Weights of a small transformer language model: biases, untied embeddings.
Each number is 50 + 15 x the weight over its row's rms, rounded and kept within 0 to 99. Layers, rows and columns count from 0. The size before them is the row's rms in percent of the matrix's.

# layer 2 MLP down (transposed), 384x128, rms 0.208, rows 265-277, columns 0-127
105:66 60 55 57 53 60 38 00 58 73 38 50 42 55 30 51 64 47 35 66 41 72 54 35 33 39 58 63 63 74 39 36 42 53 61 61 31 35 46 54 24 50 29 62 59 61 39 71 30 61 63 18 59 55 41 50 68 23 40 44 66 37 32 18 64 26 61 64 53 49 67 75 50 45 53 76 67 49 30 40 52 53 31 26 68 59 75 35 70 36 40 58 50 39 50 34 46 48 69 61 54 44 73 68 42 50 13 49 56 62 44 36 58 44 41 41 52 54 37 42 46 61 66 65 80 69 46 59
093:39 69 53 58 62 66 73 43 36 39 51 38 75 24 38 50 54 53 54 57 50 71 62 58 38 35 81 61 49 05 69 28 28 77 47 35 60 38 32 42 35 43 55 36 42 42 54 38 50 26 62 18 28 57 40 68 66 68 23 45 58 53 44 48 15 52 59 50 58 33 41 63 69 69 45 58 62 57 84 30 60 32 42 59 28 61 41 46 69 41 47 73 59 69 30 63 47 63 54 64 61 52 48 34 77 53 52 39 36 51 65 67 33 51 47 40 40 64 53 43 70 46 55 15 53 44 67 30
113:71 17 54 44 52 58 53 61 41 52 72 80 49 60 40 67 28 38 59 27 40 38 39 43 88 57 68 70 54 62 55 35 42 46 56 56 59 26 68 66 62 33 48 59 38 76 45 68 62 58 35 47 26 52 59 48 30 47 49 49 36 44 37 56 08 45 41 61 65 43 34 58 85 61 75 42 32 38 30 31 35 36 69 64 16 36 48 44 45 61 50 36 67 67 47 47 67 26 72 20 61 39 69 49 56 28 55 58 52 33 57 56 54 42 34 49 62 51 52 48 38 55 26 43 73 46 67 73
107:60 12 55 54 25 44 59 53 64 37 32 39 70 35 38 82 45 56 54 72 48 50 55 34 46 36 40 48 45 76 31 55 59 69 86 33 59 56 40 55 31 68 52 46 42 65 37 47 29 59 42 24 57 69 59 63 44 49 33 38 54 24 69 52 20 44 52 43 58 27 62 66 64 50 68 55 51 41 48 60 40 37 56 56 53 30 46 99 52 53 63 39 36 44 65 37 66 51 53 19 61 51 19 47 29 56 47 43 64 41 50 75 24 54 60 27 49 58 43 50 50 55 55 70 50 96 44 45
079:44 67 41 62 41 73 63 42 71 57 34 42 69 48 69 47 52 68 41 45 37 22 71 52 47 73 50 43 46 28 31 46 44 51 05 51 73 81 41 56 39 41 19 41 09 63 67 44 88 53 68 54 40 68 54 41 55 46 47 56 60 45 28 43 61 50 28 28 69 70 54 56 64 50 60 52 74 46 32 62 69 65 56 45 67 74 60 35 42 42 53 56 38 66 77 51 48 31 43 50 34 57 26 48 40 63 70 12 39 36 31 36 54 64 47 45 45 46 39 53 48 27 33 51 51 67 43 51
095:58 43 43 43 69 19 57 60 65 47 30 61 52 30 69 62 30 53 44 57 70 53 56 58 19 68 29 30 40 50 70 61 68 49 37 60 58 59 36 48 49 80 39 52 16 76 24 45 39 63 55 32 41 69 41 42 32 42 27 77 52 84 58 75 39 47 45 49 26 52 53 45 50 28 50 50 69 60 34 57 48 30 48 29 70 87 53 39 45 82 69 41 74 41 40 46 40 51 29 51 51 45 35 58 67 50 69 54 32 57 61 39 49 40 26 62 55 31 76 50 40 46 67 30 65 40 37 45
111:63 81 54 89 49 30 41 45 65 45 45 54 59 42 70 12 32 62 63 38 46 50 52 26 68 50 56 58 64 71 65 58 25 49 56 64 41 46 60 40 70 49 57 44 68 50 68 52 48 67 58 49 31 41 54 46 65 66 57 51 52 78 69 30 65 68 59 53 40 53 40 41 44 27 61 64 34 29 53 49 54 38 01 53 48 45 84 43 49 47 38 37 80 42 24 33 42 61 44 44 43 45 22 45 33 56 26 42 33 64 54 57 61 53 42 43 27 82 16 36 47 44 67 74 49 45 50 61
106:61 51 57 76 46 74 65 52 37 43 73 31 70 50 39 83 54 39 51 49 33 57 34 50 64 43 86 59 29 63 62 33 31 28 52 53 33 68 45 46 52 34 70 41 41 39 43 52 49 58 44 52 68 51 65 58 61 69 47 61 65 37 22 60 45 54 31 43 63 22 75 58 48 40 30 69 52 35 47 50 54 42 52 26 64 67 68 49 48 39 32 47 59 42 26 41 72 48 64 53 62 28 93 48 78 58 61 41 41 59 28 49 10 64 47 23 27 45 39 37 78 51 43 62 54 32 48 32
078:75 38 59 58 55 45 44 56 49 64 91 42 48 58 46 43 38 39 54 75 76 37 55 50 33 48 49 67 79 44 63 51 58 56 40 49 14 66 32 33 41 43 24 35 49 50 50 52 29 70 73 53 30 60 33 06 60 38 61 44 34 71 55 41 52 44 38 64 36 41 59 41 25 35 37 57 68 46 51 52 37 23 78 31 49 66 54 50 48 64 44 56 55 34 43 69 41 76 70 40 46 37 52 48 52 48 52 39 58 53 54 35 52 87 85 38 63 50 28 18 77 49 63 78 51 49 63 47
091:26 51 42 76 58 76 40 44 40 29 53 39 31 72 33 44 44 32 56 52 70 48 53 29 65 60 62 56 63 67 58 36 70 51 43 27 51 48 47 45 51 62 14 30 36 64 62 47 41 24 30 49 42 60 67 62 64 23 71 55 57 69 31 49 69 59 55 42 51 53 23 67 45 59 48 42 41 40 64 79 81 60 45 57 57 24 77 70 40 45 59 55 31 47 26 51 63 64 15 44 52 60 53 64 39 40 89 24 35 56 67 48 55 39 37 25 57 36 55 29 37 70 33 40 60 48 64 62
089:71 53 38 56 40 66 58 43 60 71 36 54 74 56 46 44 28 73 76 58 56 47 52 67 79 46 53 48 54 19 36 56 68 29 62 52 68 45 42 60 41 57 48 30 55 31 25 75 56 47 58 42 25 45 27 40 61 30 44 41 37 40 26 45 40 22 46 48 61 30 63 47 33 69 46 56 41 07 62 49 68 44 54 49 78 51 63 75 32 31 57 39 26 42 38 55 73 84 71 39 76 57 54 42 66 52 38 55 51 35 45 62 48 34 68 50 43 56 47 30 49 23 79 46 55 56 81 46
112:56 45 57 49 45 53 52 47 51 72 25 44 58 70 72 27 46 45 46 40 65 43 38 55 43 37 47 52 66 57 38 30 51 32 40 75 80 32 33 32 63 75 65 50 29 48 39 54 75 62 46 52 54 37 31 69 58 50 51 71 25 32 53 59 61 40 45 44 36 31 70 49 22 40 65 39 67 50 64 24 82 63 52 68 41 31 50 59 60 54 72 82 31 35 40 08 77 49 34 68 14 58 37 49 66 58 14 46 69 36 49 49 49 49 62 54 34 50 42 61 69 34 46 63 53 65 37 61
087:40 68 51 47 37 28 39 36 35 61 48 53 43 47 35 83 26 58 48 68 77 46 40 46 44 55 37 36 74 52 78 41 45 46 44 39 81 82 51 77 95 57 42 51 23 34 67 34 33 54 45 44 95 52 48 60 49 79 86 44 22 36 53 33 51 33 42 41 61 44 56 46 62 53 54 53 46 44 41 56 48 56 32 42 33 39 58 47 47 42 40 54 50 38 44 68 48 22 56 48 39 58 68 57 65 52 26 36 41 66 35 26 53 63 52 73 87 53 56 58 26 58 62 47 50 35 53 59
# layer 2 MLP up, 384x128, rms 0.352, rows 266-278, columns 0-127
101:34 76 55 69 53 63 44 35 41 76 54 64 74 52 35 74 60 61 44 42 17 49 50 61 38 41 52 48 58 31 73 61 30 55 55 44 56 52 63 29 57 59 40 40 38 48 52 50 40 59 53 43 37 50 29 51 54 67 41 39 65 43 76 46 08 45 61 43 61 22 75 67 74 46 39 52 36 68 50 42 44 40 53 68 20 63 48 40 59 64 10 46 76 78 51 71 54 81 74 38 50 31 56 45 67 34 64 65 63 65 34 78 58 20 54 55 47 72 62 52 57 58 55 26 70 50 62 53
105:39 25 51 36 27 57 17 42 20 66 67 41 54 59 51 60 54 42 49 27 57 40 42 47 76 52 48 45 47 65 64 49 58 37 68 65 62 50 83 53 75 36 44 51 47 49 66 73 44 71 44 51 44 48 43 58 38 78 51 66 33 67 47 31 41 84 57 33 55 42 53 71 47 54 63 71 34 56 39 25 43 32 38 34 31 30 63 55 38 82 42 39 71 37 75 72 70 35 57 49 38 38 53 35 61 21 30 72 60 47 43 59 74 36 17 56 67 68 45 77 42 56 47 43 62 64 46 69
103:59 40 38 44 57 45 46 50 53 28 43 53 40 33 36 72 40 77 70 57 49 58 37 46 63 44 76 29 39 50 67 70 54 49 20 66 56 52 68 69 64 95 65 61 38 36 45 25 42 44 85 67 29 44 41 48 67 62 50 35 47 54 48 39 66 23 59 37 59 47 46 39 68 57 50 42 19 39 34 24 54 53 47 34 43 41 62 47 29 57 23 26 52 66 63 64 39 11 44 54 22 23 34 49 75 39 55 32 77 54 64 56 33 49 60 74 50 44 62 43 37 47 53 62 50 55 74 55
083:30 27 47 32 40 46 45 48 44 85 24 62 34 45 57 39 35 53 21 56 49 42 46 52 61 55 63 72 64 40 77 46 41 38 53 56 59 45 60 42 66 50 41 55 86 99 35 45 52 42 49 64 27 24 40 67 36 53 29 42 42 46 57 57 45 45 75 56 49 64 46 56 59 26 36 67 30 48 57 24 53 28 48 48 00 23 52 46 39 54 48 41 72 37 67 47 61 59 31 56 41 57 37 33 48 30 44 43 71 49 34 71 70 60 37 40 55 42 33 51 55 69 40 55 52 54 59 75
100:62 28 34 50 54 44 35 38 44 78 40 26 61 38 32 54 47 29 51 50 67 33 47 56 64 33 52 39 62 37 68 50 57 71 45 34 84 44 48 16 71 38 58 49 44 51 37 49 48 59 74 55 69 68 37 75 29 42 54 59 72 22 37 40 62 56 44 25 54 57 48 25 40 52 25 65 51 50 30 49 47 68 81 67 35 30 82 57 58 53 49 38 54 41 50 27 45 30 60 31 42 72 50 32 73 52 29 52 51 59 32 69 44 47 51 47 80 59 29 81 64 74 41 53 27 38 62 47
109:51 52 97 51 50 67 30 50 57 52 44 34 45 42 31 69 46 41 66 50 48 42 53 21 52 26 52 53 57 28 48 46 38 39 66 45 86 42 45 40 40 48 99 39 44 49 51 15 33 38 66 26 44 71 59 50 32 68 44 67 48 50 48 35 52 46 56 32 66 46 38 49 47 26 42 32 72 50 45 59 63 57 43 44 47 27 15 62 60 45 48 43 41 44 78 51 51 58 50 50 50 72 42 47 44 51 26 37 79 49 43 38 42 44 60 77 60 68 75 51 22 43 63 58 61 87 63 57
106:58 71 43 62 17 58 61 51 42 28 41 39 79 42 17 65 58 26 55 51 60 42 33 35 52 27 66 45 28 74 69 48 37 78 70 59 38 57 62 62 60 22 53 46 52 57 52 48 49 59 41 56 65 49 63 59 55 42 61 71 57 61 58 44 53 72 44 58 43 47 48 56 48 58 42 44 38 45 35 20 51 58 72 16 33 49 56 67 38 31 14 28 74 38 40 65 68 53 67 48 59 32 64 25 54 08 80 51 51 79 40 56 46 45 60 69 30 54 53 51 45 68 53 59 71 64 55 65
087:45 40 67 64 55 66 32 64 57 37 39 38 40 54 25 26 23 58 21 29 45 67 34 65 59 59 42 43 70 82 39 25 41 32 46 51 28 61 64 48 41 37 43 75 48 58 65 31 39 40 84 69 55 55 41 58 35 44 44 51 38 56 39 39 34 65 55 86 30 74 27 40 64 49 50 49 27 15 43 46 34 59 32 39 38 45 51 64 54 50 45 39 30 39 62 58 32 37 56 27 53 32 65 40 51 60 44 38 36 34 53 66 70 53 46 94 59 72 35 53 30 30 47 57 35 48 66 66
096:51 53 33 61 41 50 41 35 53 46 54 70 68 29 30 54 58 32 55 46 43 61 39 71 45 68 74 42 39 35 21 42 30 62 53 48 65 48 64 60 35 64 30 42 42 54 61 97 46 57 46 60 28 75 29 24 75 80 28 58 51 67 26 76 45 64 66 47 44 68 75 64 35 48 30 55 18 72 49 44 40 33 63 69 45 31 36 48 49 56 67 52 74 43 59 42 48 50 56 31 18 40 51 43 71 44 84 39 41 33 38 56 31 52 36 30 51 56 53 48 76 65 60 37 59 55 52 54
093:49 48 84 58 60 43 55 40 49 75 35 70 73 76 57 18 47 34 56 21 51 47 27 43 67 21 59 53 57 30 66 49 38 32 53 74 60 48 50 65 75 80 33 54 59 46 55 64 50 37 29 69 26 52 67 46 65 72 53 64 30 70 69 53 65 41 39 68 35 56 75 35 41 48 31 54 30 61 46 37 63 50 34 43 40 32 77 38 55 35 32 49 49 58 75 55 52 73 54 29 51 37 46 79 44 57 31 58 65 60 49 58 56 42 52 62 69 24 42 34 24 68 35 28 53 43 39 66
102:43 43 53 40 47 62 60 43 64 50 37 57 63 63 77 37 39 70 50 24 48 34 42 38 66 59 57 74 53 19 61 60 38 43 57 52 69 35 64 50 71 86 28 56 56 04 55 53 45 48 60 44 55 61 45 70 57 70 50 30 35 69 47 64 66 68 46 46 64 48 61 26 24 65 47 88 40 37 50 43 72 27 29 49 49 30 31 55 36 38 42 52 14 67 44 57 60 48 47 63 33 66 38 60 52 59 44 55 77 57 33 47 54 37 57 59 38 62 76 63 48 83 42 42 71 27 25 41
097:46 30 49 42 50 47 47 67 60 56 68 58 49 51 52 61 67 51 52 34 61 85 43 33 88 67 70 67 39 73 46 48 63 51 37 66 43 36 64 50 42 83 64 60 30 52 39 62 44 04 39 37 40 30 32 54 52 72 42 55 50 82 58 73 34 43 62 64 25 31 52 59 41 38 24 43 44 75 53 34 59 49 63 81 46 67 43 45 44 51 60 23 67 49 61 51 53 65 71 26 68 55 59 64 26 79 60 65 51 62 61 42 46 86 48 50 71 63 28 46 53 49 42 48 44 61 37 32
096:48 41 42 55 56 24 64 42 48 83 74 48 61 36 60 61 30 43 51 44 55 63 39 63 42 67 53 64 41 39 19 50 52 68 41 29 53 42 67 36 28 58 27 70 47 35 41 42 30 46 77 66 75 71 69 87 53 45 43 61 69 57 49 61 34 51 45 49 31 46 62 59 39 52 71 29 52 71 43 44 59 35 31 40 25 44 28 44 48 70 54 56 46 65 45 27 66 55 35 42 19 47 76 58 51 38 26 77 60 49 50 40 28 43 40 67 59 30 50 81 22 57 73 62 40 23 68 42